Part of a small language model's weights: learned residual scales.
Each number is 128 + 32 x the weight over its row's rms, rounded and kept within 0 to 255. Layers, rows and columns count from 0. Numbers have three digits each. The size before them is the row's rms in percent of the matrix's.

# layer 5 attention output (transposed), 192x96, rms 0.106, rows 20-60, columns 0-95
105:123151133068128108109100132128140157181117120151153111143162096098111050178154183129099138061118179164122116116088110142164183120126121083108101088131149143092088168095112132147084103149086099160113124210063172161118149088103168153126133123130100146153134153205162144120075133158108185107
100:165120173166105125151096123187093156132070143102179115121115160188194123117120104111107135167147155155076151146091126129122166131133167168136047147104115114098193156076133128169093119136095076127062153106115103198105168109174146126124166086146121148107164095134188117115146118127084078124
097:154123127130065118124118143109106085164109128175172170145107156138127137181082126136111160130130174102163228141113154142121112177136061122058084123098100155134159124134117158082115123093109140109142096118146120188139154148082110141121162086046164087114133128078076150139111113157093199162
107:148171128112113131088106154115133097104113186180131140159141093124103207092163121133110141167188127142140176167171099104155157054098115168155138130181161130086098108116091105158110153081102122085147076142111147172129132099185151148183123151170134105108140121100097200200127168158095139118
098:148098111137066155158074122171162132165079083136169114163087131169110136130142159148081140163112156101148137076118136093147110135133119168120143125115098122133094171154178191055108114143116156155153120044074102139142106107113194137115118131115117097134114110133190191191092122145185090172
096:082165175107104111088153116141186159155130101088068144121184108091139126129130143129150107161097162140094108126129130141132130103106073092142129099135103158139166157174094117088071189119127156072057142105097144175172135092164189110106148080126122105121176084076130096126186114080188147118
091:106145112148148143184195156143128137149089170137153115091071165121144110138111142137145105160161172181161135075124142126139132098092170119121183069153009130139182104119154117132137145139160103122143127104150153114183079072074145184119169085142084152092111139146150114155133152141074161112
100:113130155113048109095145142118159085113167125197173122107090093121080118100143177136135083068155129177182139112131129082091118157139135120099102100133162131147196132173109139166075137104191136096120138165107112109191184146128104112138116080160130109123114131164184147101068136070080107114
091:160130119057180150177076087097120116057143168168148155134165153130141120118070110083095162143114113108107167078147101139119169107141103155121180142147135187087199151117166111122095099134115135160066147091154152135171199132094110100133136136087093080185125126189094129120141095145122114122
096:108090170148172119144148149146073147080173106115112236150162142170098193147101154096120141155156122173169118090101080116115173093151084140103083164150093085123128147079111151084075101141137157155136130151093120145110122128150156110185096164153140131094139128043152104149137121113134171085
096:166136106154147144148137128160157108132127107166078145130155170117119151093139200146143134087141108140099099154068143119179108158212120162168148118114139114141213146107169100100145155109084159109150133148109092162064116104086148097101169117137127103134128159191125104164036093112183114076
107:141126164166154153185114117121147124110162160146130088158111103140083142119090136094095134060150188138106115134141108137110184208119146082137164193139121179164119112119131154125150179143069122111095188133153075063163101143130142165131130118125145075097130061213170160153133160119123152133
107:123099176111130146134086145105110123120083187126073079128147127117162113111088152126160070071176158134062108096133149121149110143186152080185103133104128172177102150087119110124071081140127129117160122145145160132154124080115097089123128219137149119149110093218088109131159083166103133123
090:145144114169099154083127108055102151089112112154100086121096109102150073150125162106121132121085180154118158122104068158107118068141114135129118160163110111081160130111168124143186118134112124179210116091126122147168137123103169103108078145191165057111073207151145137087104104147146153134
101:120148102148080132134133178118091109208106116189135168128123151153150115142160144171090112145193067177124179140099142139119068175090141164136146133106113140129135127114128113131100152066117133142191104127143115117117226131106076134185133136059163138081093119131124098161120101135078132188
099:151144130119108189085174052119148102078072164098123103123176153088131126165093124117069141092149085101097105103107116062150147112105095126133141097059146121122103167117111137125136106106099118129121150067119100205100148091159110116143110144103068166158099107195140152098192138143116167083
087:137144088179107119108102113130117100076120074100145088130107114100171137132102078123125137176116068071146140107123111195166143120139124119121126153165140108057187096080138080079132152073113139108076158063084168152099142081074140149144119131118162175155165140055122139172127109137178143120
099:164137126132135136136117102112084119219132110150139121155088111138082057125077157101160081107136130070149160165121099154154110101128133115137096168144135079095142107129179101154107088167153128042162101172107088151107107146119106136174193131167078176161100141176167109067141085124148118101
097:168125114141124159137194071076146096076099126164115131139110126096172117178094037084114166158131100113133088145106115127140075159096148100094107133132154137120124176155137125095089144161113154109062162098138114142157131153068157167133138046159177109145128110058186146101121165126165145141
105:139111075144113080088107119175176163123124163106120119134163127165110217127123161122137104116171173134112141137072081107157110069128162135106166053122112102157132110149160061135171129083144107159107146135135148123112173086062094158120163103102110066085053107132108137118193138123111145115
096:121148113102125086107055116153132125148142200124095168112132114158123115139138089106150143137166112162095159146067162172088173147083102141141102118100102085105183123082125131089131146118125103155151119193135143114133145196119136079153139174102099149167172100136080101163083073159091073045
101:115162147146141082101080154135110145056082110140117102130162143108135145119105143125101122118163175115149106118159129117170122115117148097152066133123135143171070091117110126108143138154123118110112134117146165068116097146119125089183081195080146128124103135250126139162133072237100100116
103:144093153095163085055098154155122203112156135122110129131184132075183169106106204108124096076147090164139107104165162145137129104097169161200137115119098134094110120104123120109154098091105112076141144176136142137096138145062089154147157133153071121133099126150108153152195085117164162104
090:151063145137134133090172131160191138094177102169073114158144138096115154117107161099079102124149119097119114106089117147168119103078091129133102196113167074230091108113124127145065093084141088110103136096130116132105123156118164166106148124129138121192132164144098135115205150170172109134
106:136131176115130118088082170133098155162095204081157098120175178105171138067120201120089122131138125131137171091089163123143083117134176106083095051138073122141147139147082130095118132116074108136120129154121159134109145156098116112153163130124129134040106140122170194104107102187127113152
099:125112186135196137196121120085171132127146093046190154123117155126121120139109139137119126135132131149122155163141097159112136174142220176142162115145158100164118121116152108140094107133144113101124092082105128131186162134137158097119155173129122162097197132021153172093128110149093093094
104:052176143127163106115116097136107157146096151110154125116072131176158122145110195095185146089098143088134082095119117100114071176174210121169154118162085137113136134141146113101080142167114188109141079100115112125150115128108072092096116153131121108188134142056094148163133108162133119073
103:153129164173151183119170133146103093115121093125169099115107164133130120110132174169144134169179151043098104120147142082139088131168169099124119110175119171132129179124110083150094178134164112084182170120181086085187189169150106123141147111125109131081101106134158143093154145141180063155
087:092090127139202127098151090119184075098139104102126095118155040101165134134155114088122125117154134138175101107179138095109188132141156175193092123135136111169140094111153115115092129082110128062103171132115136120175153113139159203091172112128104143122120142207093133178129126124147167170
103:150213116141100123146146153141098080148095075102184155089102057120116145093095143191138119092190122103097142071169146099103111129154163111092095141138081165140174166129146085093124172077103115122153107100137137163108129121152125142160165121127173071083099121059141145106087149180103106133
100:113148159126122133136123132122116135209121085099135099157102120097157113125064108101120148121147114134103129115179171144139134092129125168152165163097157127127147108139183134105199162071190064066117094188106108094071150156156187181129124086146143072117144138129097178143073158170160095162
098:127120162077130161120203163107128159144135149116136091141183161117166155147097162141106113164128095158102120111105121116141133226162136094121134117108140075114108136165086184128085119095160149127102125118127132114097167151112100155107165141132161092164127147255109068115135149168173136137
110:117119142089149187119191138069140116202114141085132107140166132041139118155151066092121145122077142089113069116165100093157104114169136123084177179116127157123109135098156178107118123117109141142098145104124113155098072144130144093127107139155162119109132132014110096130182155098118145151
101:134109168167144094138161087115085152129147182109102173168143134154119133150181201170109104153150117127186173177185145163125099084094112077143167075150150119139143058091126114154128127113160132077120156156150093112172128081131124128106085083072122167122137151097112179108083063136121168110
089:091208142105151147099102106124086103114071121123149114149164107184163143166115133094151177137083129095141109117074128133133117164185131135065131122122109081153147141160133145128119175135031099134172164149111103121155160109120159145098114103120151124098121119236123113102117116190106050142
110:148108152047165153091196118082106159158100181072170133125095135109106157134109204116117071077115163107122135103115106114112160136136173101118155084117084180115183115138121122131134133087089097137151179126120134137077136121076141163151119166169101094057126112148205156103130151150098142115
100:149113182136085151186132116160154133143157133169140121131139185146122163181162109107157149166124131113077186082090206089124110150143123133098109122153128182123153116096126106161142143114091126123143094172167089118118182087121101103134101140155192043100100081182126085114125138148114057073
110:100096131121109149078132124111164168053139138077161144090119147095150114111133233152173116153142131104087152109096195146177100149153174181091155105151091139176122136147092141125089109125074115112145078119090095110147174154136105184167133136127182081096137109145119150142150138149108146054
102:118103115176140108108142102122146130057094104173136159136111143132147115185168114101065076108136100128149136094130158113155194162103154109134106141150127089139104116105146080142136070207151144069096084115113196133102100134141090133073172104129088120196124131205156111077175123116126149162
114:164121080108133208099165142082194144163103090088157106117100104087144132117114064069076184127065141147154114136137101124124180165146179123135143186075145150102130168081172159094140137092117161167144102104107128169134133130129121192170151104112148128114141118075142144067112116111151157165
114:130142116179102134144112103132128125129056105139114113097117101162067090086149075145059146142094099124168066169133117113103098144144044120109154179135132136091157122106149158111108161164181162124072170071161183119129139108117154143084130139113095192155139102064128162096131104057124117138
# layer 5 attention value, 192x96, rms 0.142, rows 21-60, columns 0-95
108:129147131108097093048129177132094118148133117142131095148166119143079156080133170110128155138201196138151113118113108126128092139124117121173115095076117130132122086130128167172099036151155204118134160133148132093098115109116070150135115062127121101091114081123080157148146141057058141105
100:113096109154077053120116123183132112096044082107098157122130103100145094122125216133088137122125117129158105097152131125110108164106120153155129139126122162108027105166078109164081215138122146126169136118096116115187187146119117151121159116121115100158144121139110106110110204103165132115
137:080091117131160140184116114162155177104092142063136204102130113125130132135081121130094147117154115118165097119107173142132119178123135130123136163057158140100103135120112162092132214099143093159131117115108156092165068137132142137144225120158139111161117202131151088095094182187142115153
085:170141136142056107129134151119055089163113109139148096126145147122075149148150136122142135114132153148131132142137115109107100117129144115173120073190147108111165089104099070146130084134161218116101124129132107118116154117107104149168016091162116177087070073118112163110112113049096149109
070:153165140186109153139076105130124142120128183138116170142156077137115140097125119095111068148117126132119095140136161152132137133110180111105127057115102137100129141119192207174105170217115097111164150110122133085136104120130118044176148115082132112082094073128088092132172084186124145098
066:156134128167084096148137196032101187115150133202113087174140105146113096140168177088146187126114132138127130114181137096133095119155130196153147154158111149089153128147116159200131131163125119124158145096112180140137145111104136106070122050099068146141080131138134139173131148125114128098
091:091113137120089134087157108166120146139152093143104119118093074149186143075157046095126127070113126160101106141108144113089065098139143121145153147115115157134168091099199128198121131162121125118140145118110170080143203127093130127130191155068090067107096148124167190125125091140112123082
090:081140098097171094148113151125139098104157151176076163100155114103149140135161205136062127091134135164171115127114099101052148165104115179113132100107079168134087144175181129131139088089121091107096143096096106123071113132170093099114116097142116154110187098164129118164071113097071077108
134:096099132176177170230114105131143095131124181116141171111191147114116174144114064161104103105127128113109118098146129110106156129155115084102100162078121114103128158105127111022150163072130076110071134122145074170106081137143152109154141180134142155143167139118110086123091119173149137139
112:176154104089104112067130155056092167118173058113116073142108088125113101103131204112150155128160156151129125132163159118117092081157110122148181152145108157121157085189159122181131105203111128176188087128143110129148156127139102128157075136146127112118053126151183163120127114096121108148
134:152135125060116136011204160129104149124147118140109061167083161169132148094135136105127129095133150166101140112124087121125083178188109122127133099143131138186141110156194118201133068128133166123134100123092161147100110113126101173102107093137097113117133110133157198105145120107083091138
100:036163129180123069194144137152161089146163153136144149172205105122107120127173043119157115152132118109121141178085169145122119125113115095121144102108176097116111124129136130091093112169140113116093121127142061132127149109139114152095186058114145108156101145117138064192114181109155137155
080:062124179113095132123101090221153084117100167169113120101068094139110078093131172098074164109197076146128101120133136124122131181113115088132104183123122125128080079125135099166120130145135120104087142112080129124105107140154107155127122183099081211140185098153127140091156140118136126085
118:176111106149149164120187091136123127115080082165107075088134153118156149114127116175087150095167142153072135082171096072139129112154120070124171111096138153189135119128092087101193104124145177119135055123133085129092121136108120150089155175131133088202065145115110149099154170165152108103
101:097154108135138067160137170090124154143150121143116134145141088163107140136106038129210099145089164123116124164114149132148119114099095114100149184141129133093134139124152170126080159074085132099177169119146095084160107111160108168170112071134127133114096080154125070199135129108153199196
084:146124144037171106080180168104126148140198134111130115105124144179141112149168165120129161146158154140136107096177135150105060166108098178141104158104125140103098128087119163147083091058160182157130157136078125116168084135148155143154078175104135133131117124131104170119107078084055119096
102:120147109112124128133139098052113123083138125128119155085081104126145103135167177161112196141093099137132131096142116133103139168122140145129106027082120139175178140153126091078197105116124113149161135119080168176070159148146145074094141173158123075142164136139169147076074173105109153095
093:126094128139170133125086122162131162098141146145115063128153140139177126143147244115097127089134144143182115115197155129073109155092130102155127144112076140128106114105142122206161120046121150120171136137121104130146126149100119145171052148170116182126131117123135205129158111180087126148
088:102142120166098087144158127145129096149093148095131112119167160139153074119113083133131062108041129106163088136094113178105077120159140127129157213134148114137098063124165163080069111191148094136178065108137117128117055106122092126131134119094134137149168122126074116141069095117154146126
111:141127088169126138133103081105147176135136101106136169131051107118119157130065105169111101168056132112100171117112139145145125128185117096106109146077172129155171168171101151088126138178120111145148080133120217123145127145120122122076168231132138075147087113124115128114115186132169154145
118:022154172145103084200136107118158083133161125136145152139155132132097148119164035106141098177098103115061176165103139142096100154094103121121136118129195113113106110123139119099097107168165152103084136118154081156136123121129110171105190095134141131142154142124129076172091160064138156125
126:090117161137091130180155130162170050144122166144131133162145139137134056122172067135121159159095080127071116149101126138090078167085108107117120121139145124154068105167141173075075063153147147166107182108151135134163135118159119122091116179069140114178145141133100057156113162118115147106
120:160117123129120123161152152067174142154140165182151170090158131123113151125153085153087130155145087125106125163125158115117119088045137088143122107139150130109098127153148155184064122150104135149119092138202056121140152090106124105165126057110179127115057087122127066151138118076153149198
109:096141162174121139112184070129101103134124128111128140139161138144109124134150082126094102130073133107055134135090115165126088178131087116104144153167178130121063111085155136048096152087177168120105225108144170120183118108125137146122146169112121159146151179114119138156089201143082126097
113:166156138089113112078150177129120189149121113120137178137121135133097120114143147076080143137198145122127104138128147147157094108105152164159110100120127124047166117064121141185088173089166169163131178151114192072130039103127150132151134072080138118095095130123144156126121129102056139153
095:077185127137083082159127184131084154158127156064145170188130120151123074115141060087146075155101146097140123162076150179133095139136129178125123136135151104122170126098182123153076080122156073125116158135136192148121118099147146064131108179123144132123170125103117084181125096088111108165
090:108147136117093120093177164133117122128141122058115153112203133145121099157148147074118126147133142136099119091108108141088105167092111143149153125086154127081098085066140156125135148130184216172112099129124099124112055093160182191152142069112132144153186160135161123112094103152100206100
097:183108146071112136204113209128214170126124132194135146125131135101133096069128144141136141145136084129143104139161161106123093086091114105143113131142128121089137098135096185207089084184131147137104076132146084122106164125135135116139105044088147088141110091137123100085154092150121127154
104:101120148146117142135163116184141087139119073046120127100180137161089146189123119151143141143117121125063137103088113157138099189167081170123133154061185133181102138083106135162128073113204174142114084109104095156183136130136147140125134196143118166147105111121136131134125180103070138111
116:217107111130123166128151142125172107129055115149119127103123107109131133125132145144123156114236119150135092088115103108142164174185103165149157161071114134174108124119074162193090050139128151154084076113112088140153147114128095095094116152096138147177072119127114078103151096110123119103
095:151135106156143140182148145099136119133107147194132163103142113112125114078112073110147089092113153112143085155114146085140183057048165054133164152157134131094112114142120152099096172138110127113133123133195080091138179089138110139114130023114144130139173124142115062156128129167158113174
112:169088130155160128173097139210101080106133127143130105147143112135111186118168128171127153080168147147175140127169137098133175123124150172129169093165096133106136151116189128187112132062076089086147119122143082102152199124128062131118096116072128193160104119121146118162158158179124085122
083:204116120036160127100197173071116162120150093195118102144123137150151161083093089085073136118123162137106133132153080086151110065118133101143123132132088152099165116156102093097129131096173155129109176115108132152110051167115123138123076114175123092110145135153157141105126066158148145103
098:092189128144086094154135109126147195126102128114135157110130126092102109113031135103145047137109128100208105143145106134156137065136146082108114127171146108095126076062098102105113158141126133095113102123162176136089142126125097099156176076127123107151186164128142209118121109093168139102
109:075119148227116106172081111173117081119091094131111112106157112154112124113161099096144121132075138116113077137085119153134100111103095111117137131147138128137085137114145119109083121108129122112130248125141176145205124122136126107135126225103114171136145171128156149171147191124074124127
102:100205113163076159049153121087109172146117134109127155133182118111115105136075091114137087105136135130116120107066127110139125111148138093124168141078159122124054058116091134055140168119134167161084112134163149099110104099135127170096153018093135125143106150125110114124110105099165162132
123:147177152109082110100200169114123178147125124083121169151177143130117117100118100071065102131152129112091092121098131142136096119093137069146099148095170125091084072050109167091081134090185180182108151119132178110149087096149150153120150077079141104127124162131148088136120116133082131160
091:093142151080130111151089143030133142134151165157140132116137091113152077065179091108160132097091122134126130139156162134086058116073132133132096107151093136097081125177181144125113158138094102126153156124132134100112149114124181095140081041149129138060161136136107096133103060094173111165
112:155097098149141135149102125165112103089080119189097089093113101123167101114156199173134171084190137159161109118181097099108162156134129146143147130133091145152210141147120110190143120065088108082192075102104101124126158141123088109120115183126110142184104083135119133104171146186117099122
119:122099088079169127096089127114118136104162136156119092122106089110173138147151229153210159131157162149151142130176119142115150139169131204121119106157095137139200178144142111177175133082093103080179112139094105140088087148107126101156082138171117126092157135119139194117147115158170139114
# layer 5 attention query, 192x96, rms 0.111, rows 32-63, columns 0-95
127:110170133150114157218180078135142153073130130131105129070168141095102132164134144109152087114071119104128128153108091094142136158148064147116158120063161144114110122113150152144136114142127067082146139048121092126140101144129108134057166159139095119162142077159157089149087105189174179133
115:066204154126118121175104132144154130108184078087134196104129079089100170127123128122133097145137158108168103185077140174154125118134128119159168128121166095087128143092186094127098151112165155089184110116152108126128126098108148106037079150145162104158100083127109088150128064147151165118
148:159105112134144092140134073173158159074143155158085068144118147144099113130122145114167137159130145110105170092127123104083107121133061159080143119157095120135096062188113167124128102139075111121127151091058079159140173163144097160157133127154045146160187163190146127110153174113100092150
125:083147151141111125181167090107166159116146131160158147090118159113105100160123121136184072108115044076118107163112153160113104110128067123107130144104232115104145118142133158166126139134083081094099156063112115119120071099136084169106135144081123124163147118136173058142115107185169134134
157:142062079095158108138160126164103160067118133128063069147144105125120149110149142135133158124122230161125164079128096079108128104133106117122167118129026166147091100167135135111143094148111145107130122116092109139144150198161103128116111114198060121134157125196128152125125158117084121123
130:145188128172108126171088073155193160082135120128128116137121117126085125109099110130185102169099084093134157164093129093090106153133044129078126119142141088113091113174088153166099103125118086098159142100075065165165181131123123172091163127159091162151196121156157130120137177131105102148
142:114135171129110126174115142125098081140136086155183132079173164098147127195130136161083154136152084086128095156132146177159142133128215111169101119106177108144126159108154070142123134105166147122120115138148171108081100071104159103164138132059176121083069096051141139145108102146178143139
161:090086080084149112149168155156107121078096068150064103128141116100096150100157127164113130097136221169138155107151118077123138130109150115139195150093096207105123137124178099102154108120118139070095099098136115128113136173185097123104102110177047135110140131164142129126057137118105143131
103:149220083142119075160066108113105150052152108093108148159127119054131143080136104119146117142091159116145092171119092053078123123076120141083156123139103126081136098206093148129105090118141076145137123141126133141176146141097167115103156119174154116133105073134105138127064152126094132143
175:160158196172125131138126095125159110180158146131198137128128153141153117180121135131172116158156043068111099146114147185160128136137111143137062111132172065169110115097123094185103111136166142137144156181128106115116124077075135126147130134058180115141102124069096129134206124128167139133
161:135176190190110124162073114155163111152161146145222113088154133113114104163102151117114141139121083086155082178110170164154128149141136136152074131140161078116087159106124092148109137124169120157105132189153134107117125069075173132145134130071190140101092136044133121128148118156162128163
138:128102094067141111124162153145109128101125102118067142158132101139125151106142098140103088120126188193120141133150120083095124120120130113119197155089115208071146101160156138089157141102070090117084110077130155153128127192183109146116123088198066144151141128181149112115043137111111162120
122:119148115106074151146085134091159073141136141173168205140105161151134149129117027154120096118111150135126151137130155134137113168132173105101133139178135109091114132178139115126152185104086100194034116069182127171106172089122166103122139104111134110119148183099113124136134116094116132063
109:156115121115068120112145158132138110200070134112127101108170102119149094145144192133121105096109161120171183098165135104143123154157017168136111187104093183150090170096141145090104096143183120118151094121113090132090124135165095107081085175130165142127159090148106132116092120176109140183
103:111071127155184110108131147101160080122176130115126149133103170109164153124147120128145152136115134063120139097138082144136082171090132096130093114189167113173115097171097153102082102171106168158096146031134171129169123157101072129144123127170226093176132105125153131128171103100091109126
119:135132052156115111147103188145132128110139024106112097138088085102167137126155149110150145152183057100131145113122173141091089099141151108135130120128190126074131162150138069151146102142096069114143112148120157117129079139135197161073134083109141080175126122114164130150085133078123162165
078:089096109103121166164147160091074163095094101109063143187123139123113117101188087124148101097166103095117153133132121064121117090155139141109113117087095129154101149137109134100148111116116132036222083143096153079175109129123141106107098176161170106111138048109154093093155132122086132134
095:160117133146154156056097146174193125168143147098147130134080102176132102158119128135134154124163139139139130160128154189160094197137084144118107165103093090116168136154089080151180123119177131142059122062094062168139187095098068089148120113143102162140113195102147144100136111137107144129
084:155118167114145101159089125137216111143069140118165085120154147142199127137119194151182100122124182113140169059179140123164164140130143138159133150192061089155159103127186138107096092134150132101112143137146100129113130105100049158131133153071127134124109174138112100121202102124122127099
090:084083136204144137065131128103180116169075149090122124160150169158120104121088198058115152187182070087164121128144137130094123066105165137119150168157136181121073097130126124134142140114116110124123170183068158114155081158136133157120111114069113121139117144113119193129169134138137133103
080:100167122078148093140133162146137150089155156124159178064139158131102076065133088166146203097132092162121102195158178079113156120099140132143183133163159169133134086103117132118149136107136121109140101145130109143108110162142039133185127121069116129100138034128175141129095137119105130096
089:122142157128130135128145114167100144107121122073149082166183084057159117180169135100151140094152125082181107100160130120116131141119099131146128086089164125132074201097108076187085141156110136126050124064133179125126079187139133120100091112155135082141056097122161120146122110138109176136
086:158167108082114112075128129170157150068152083065104152170117096153109145105150094123132171080116083108148080090135122092107119074082102102091165096131172132118119146117117072131099161124131091093163130118207169184149067167182181122120145136122103127155181120114188152115121177125149122131
086:199135114118069118092152120084119122207095172128145068114196108145147129183079161140146085138143171091110141086046169140118103130105069136108159141148118096149114073166155138135136199138123107169105167172087128115127142151128065148124140114111138156115171138112163185129159106150102124140
078:134151160176053142095141112120085106121151096097118132125151137090148132137111089120059077185128043133127188130159148117125138121165138082136161132111163207173115111111120150181090142125174127082058143105122162151067132117101135094097188106096166131171112108147119124110099098097092162152
087:125085068095082181108077107124126125113142132079143125135137135104152085051028110144136144117139110139140145191109132178132096168115147136132147153159115055112181137092028144120156180117086132173132104070152161140155148144114105132173145087128166112134142150119157179124135128153150136140
080:138122119159206051103176152134120120093133130124070102139140168109149131129152105158119068166064015092090118111125131110136111119094100068142139146144107135137078082118124048127102118121132117077061133120171130144118098147141103116105122110156115105125118104125116175134105147197152151177
065:134188129131074162055134181183185118200066156131170120136138155147116158200070110094152125104139135108119087134125119110122082077157137161118113101144143126129123090112092149068143152177151124132105143100171116149120109110093137104145096118079170131122178134093176184125204149141113102125
086:126120041153113128114199132105106135117082176112137107117112142163113107109118189131113160106113126141101148096068174101122158138173153119133112119181099076196164178129135083152139132096069171094129135122132190114160143069200104188102122135118110141192167175164164102130112142120122143147
083:101115116192110189161098145092072167111088137137091163115105076141173230175128150160136077114098121098095092133107119089110165115117150152130112099155135089161116137131126138153138157094145123066144107184126089070135103126136160116080112157189085167184116147108113100103092125161090083137
083:128075128150176088124110108082104177127167151172052112136113113164147161110122115138075143106144053139090087088124104119148108081085101165190164138089125141152116084110159154091135126137111147132115159180078106147125136169136085118197075157151120129166169168176139145136212113150146119115
079:172109083082135138057116169063132159110116170116063131114056135117094141092129178089162101141122084087075119076125166129120070133100101117160154090124093103129156114087084183105148124144124068145071151174096104144131117146161111132095060105093121136147135129139127182119105147178149126153
# layer 5 attention key, 192x96, rms 0.111, rows 32-63, columns 0-95
093:114131122143095113083195063197079118036143113108153155091102060119084127148140140139119128136130125108101157148128122150126144127111016114097137146124162134096149100124130183149113146149126130134127128103094175088170114158157152097058116108085135107162138138164153083183122113152185115167
096:066164088135153159121137113155111155146130150103132118098158159124093182105150114136107132129107178142168116194088102120134137146085156139155184119153133139160103103106105100153099110054194114120141096088171095133130104117119137129084135160138103119192059076084116058140065081156117199100
107:124068126168071139103176095167124123068116113156100158151125120144122113164106128102127150128138149161112161143126171160089135114113074167101156168167126142095120058120162173116139148171158096129081145027070123146145151155156117114167159134131098125185139151228180098131143161127163133131
079:096156049134113136163127051172103173162123185138141136078165157134085145115120096121146137138100141165104153152065136142081102129133081133150142140162171193154140164157141176131118120107121083079115133098133120112179103073136126160073130152106074097180077103138159058179119107152111137117
120:124101111161070160141174067178128121058152112132080134147150085141122098139070131136126121120152115160110133176120177129121146094137058136110179152145124130104116085125164171115144158169139113127099153045083110131146131150164067118143135120135066108191145174223143097141140133155161122094
080:078170076109077116174142086178147142137122144143152147117148163114075155140126073083163069123100127090141159158064163148083110113102071162108153129177158123151114119140093177104155128122206055081123099108103090152162161092132124143086124151130091090169134083162167100153115160144119134112
098:146163187129243085088113171039115123138141142100146103134110146115111136127204111144107171124108169112109079150151089098114161124120156115179074099138133145113140164148142099143104107094082173133113117154087199149098136115111174121115066137137178143089141122100102109118108129086152138173
113:126105132163100142161115080142143124049197099118086153141118102142122113145096127146145100107135132124098122164112158109127134131154087131098168139137156148070132099120172154115145143144108141115099137055151133122121130130199033151118145083142050126197115153246150082116127141152138150112
095:035216047198076090209109106119119165120105125131123158090153143101145124117098128134152098133098142072156098160103108125148116169085150142092173133157161079120135125182090138110103110145191130157106111118124074160137155114113154140100176161137125137147081134093102131138111146137103151095
123:162133157091194119064150192090093127213096154149174104142143159105137134130185112124124143112118127158101116103166102119117129101143153131172055118109087132171114154113108097155125096096114143134141127195102149126131129124068198127164089161138179127079113079054106157108158110111131122183
094:140153224085219098078140193153133105172161144150182109114146168101124108144147129090130116111102164113121086165126104100133145159077190120179093133110107099114121164136119130141125093114078145157112099173132168121110154098087176145122105165154171144124112083072113109090132130105096139196
122:156090114155108141137116108162120116067127124120021128155127081128146133132108119115131130108126111152129147132123165125134137126149090113104196151129115184073112122128174136113161135164125124112140144070179123148123143163209044134106158079131072119145136141247126116103093146139119176081
099:126122104054112095143091119125140083170092170153173168173100140134139125138167047118148119122118155078132181143136155158148105203103096080073068140193123137104126181158150118123153158096107130125111178124162082111090172105075137109104109084135139103082129099166151155087138112090107149157
116:149138163125107160105174124178115146157126112133104109157156057076114163102139187156087096089150111129118157137151160138143106153111073156115120172072078094140121133069144161141097111138161091121196109135087159129064091149192065126099157149103145175177164125106113139150117100181091143180
140:101150145114129160148203027219131123134123083153164135125110127153082096162106143103148156150136066175095111137078120116127120132129122133084112152122177109161126112143177144180131125125115129131061124102083115123143127114093159137062100128088082123169162134062128133146160108140108152048
118:127197142137093125140104058131151146121112158198154120111091126105158117151156134092154120143131163050098113130077123092073176112177127136128076123131197095111113105152115137102111108138044103156153104154148156138123111149130192115180154157079136115162133156123103074182165098125142196107
118:135150204132132116085158059161117092105144145065126119160108085082104118138101131136150179140171162078118098148107149143124177164154181134132058075196135099115106136150130131114119136100067142126132186154162165090098141113113117139150102146091103111071155152110102045124136171106134186126
116:145114126134146195153107136099135155129113154139146087109196138104125145123174189139110136103127132126138116085138103113109161110151127080160135153145081188135089105068089124159174101137090125075156154091159121114099095163143097133122112149136145169087204136103124211087138097205127146037
100:106132123133126114164157059092177107117102194125108075116029144176147146089096121122149149075120160199112118106118080122116165133153110135149114054133053148170143143169125128100089117104128123132127127124099129099112091080140061081175127137140129089104128121160099162095122065117098098155
096:097144133082149093096173102186123153179098069117111127120137137162148103110121120181109060062135160157150098139159135144095033175121122138099138081098158119119151099136185124137092106133127132133081055152105085141184099158171162116160106179154149125149158165150133173116153133109110133071
095:142098098200149068175158148105124143144158186192143212097161143134140106056012088146137071135105170102145100127140150131127117141115192129132095119167096088106126123105145147103092147148166104106105106095133125145130169138136105123159146136157132119084115066124126153110082153134137097153
099:111083081162133092108167129132099176171104099096106148145097058103107109097127104171134107093113079101141112152096183168156124141154080146137170148106101043133128159148179100161134119115072150141078107106067110119135135134112140126115136123181118139184110168130185118112191120090154151208
113:133116069190069145123125119134102125130189192131186157150101120093169137124105072091129138165125081120158109165115097192085078121109174151101090134141128035138141157119124140156162143140168119082136175113137190158173111127109154097133144139127134139170171154101124098142171123147191110178
102:104110136081136126147164119073173103149081122107139136181083129133103083085184092127160135126141167159069145087158092157104113164156081132086090123167094186149190090144134096127122114113119148130133085079131154168138081097151138158083131123178080144151153204128094178148101134078087123088
107:185135121087144110101100058149089101135130094134047140162075170111116098093136095186105119094146166138094136122128162088118128139112103124108160103096152129186160092142119148146121117081153097097151138162101101103138098124095180092133120149135166105157150068114077052131047120094153084176
095:162122137108143107095127093063132114153122100126124135153096096137060049093134135147194134115113100164095092187132120146117185117122158072099200122191084102137132084089094104111177084143131098147154192116107162126149109165165213122077143123100137114073136117135103087108123121131140130112
120:154075150208128156123137106156164113097157135130236112096120141138135171118080155118095139165130135076081106133070139137137153187168124087099102143115132071133158114108092084165126131122191072128107157112159174172151135131146134108111172139096154157177146120081137075102173120128154141174
116:092161140083164150098103074177145136153075123120084101137123126155124104131161113151117152110116134228099123101128085058122141139143153114117106061143110152166150128159165165154124078109114218132114115087098092130125124135136170114101114140130074121161163116125114186101099103157082162040
107:139086147117133145092170098084152108128088072087100141132081130165101156138121113155100090071144053192150151133135125210143149132142221132163207120165068154088195124127126126126158120152116079117155145138119117114158051102122138160152146111142113147169107135109130101158127149112108123088
107:162134123103087120110144161154114123110132111127106205123063169129070153109163101145142114112143139112160080167102143094121147130123045139107074108141138100137094129124171145142143145197159113166066097122063099140108120050141096125173066117099134072173075153133071102116133128125123078098
115:119090138167122118188179142138150150147182205150199104128176148177155137127081173082148119159137145117086133138116136182129096137106096152149088167081123132122152126069147119122160157141153060045099121155169082094133146104109091137098150144096152168124164110106125110137205136142155153159
125:116125176157107144189160168098189107094143141126199159115170118139129051121081170107137111123126101098085081134177158162153173168117115110147118129144132105102118073032120076100155146152115075141102135105183093169141165106153129139176156150093148135155118188116135117092111132137127171090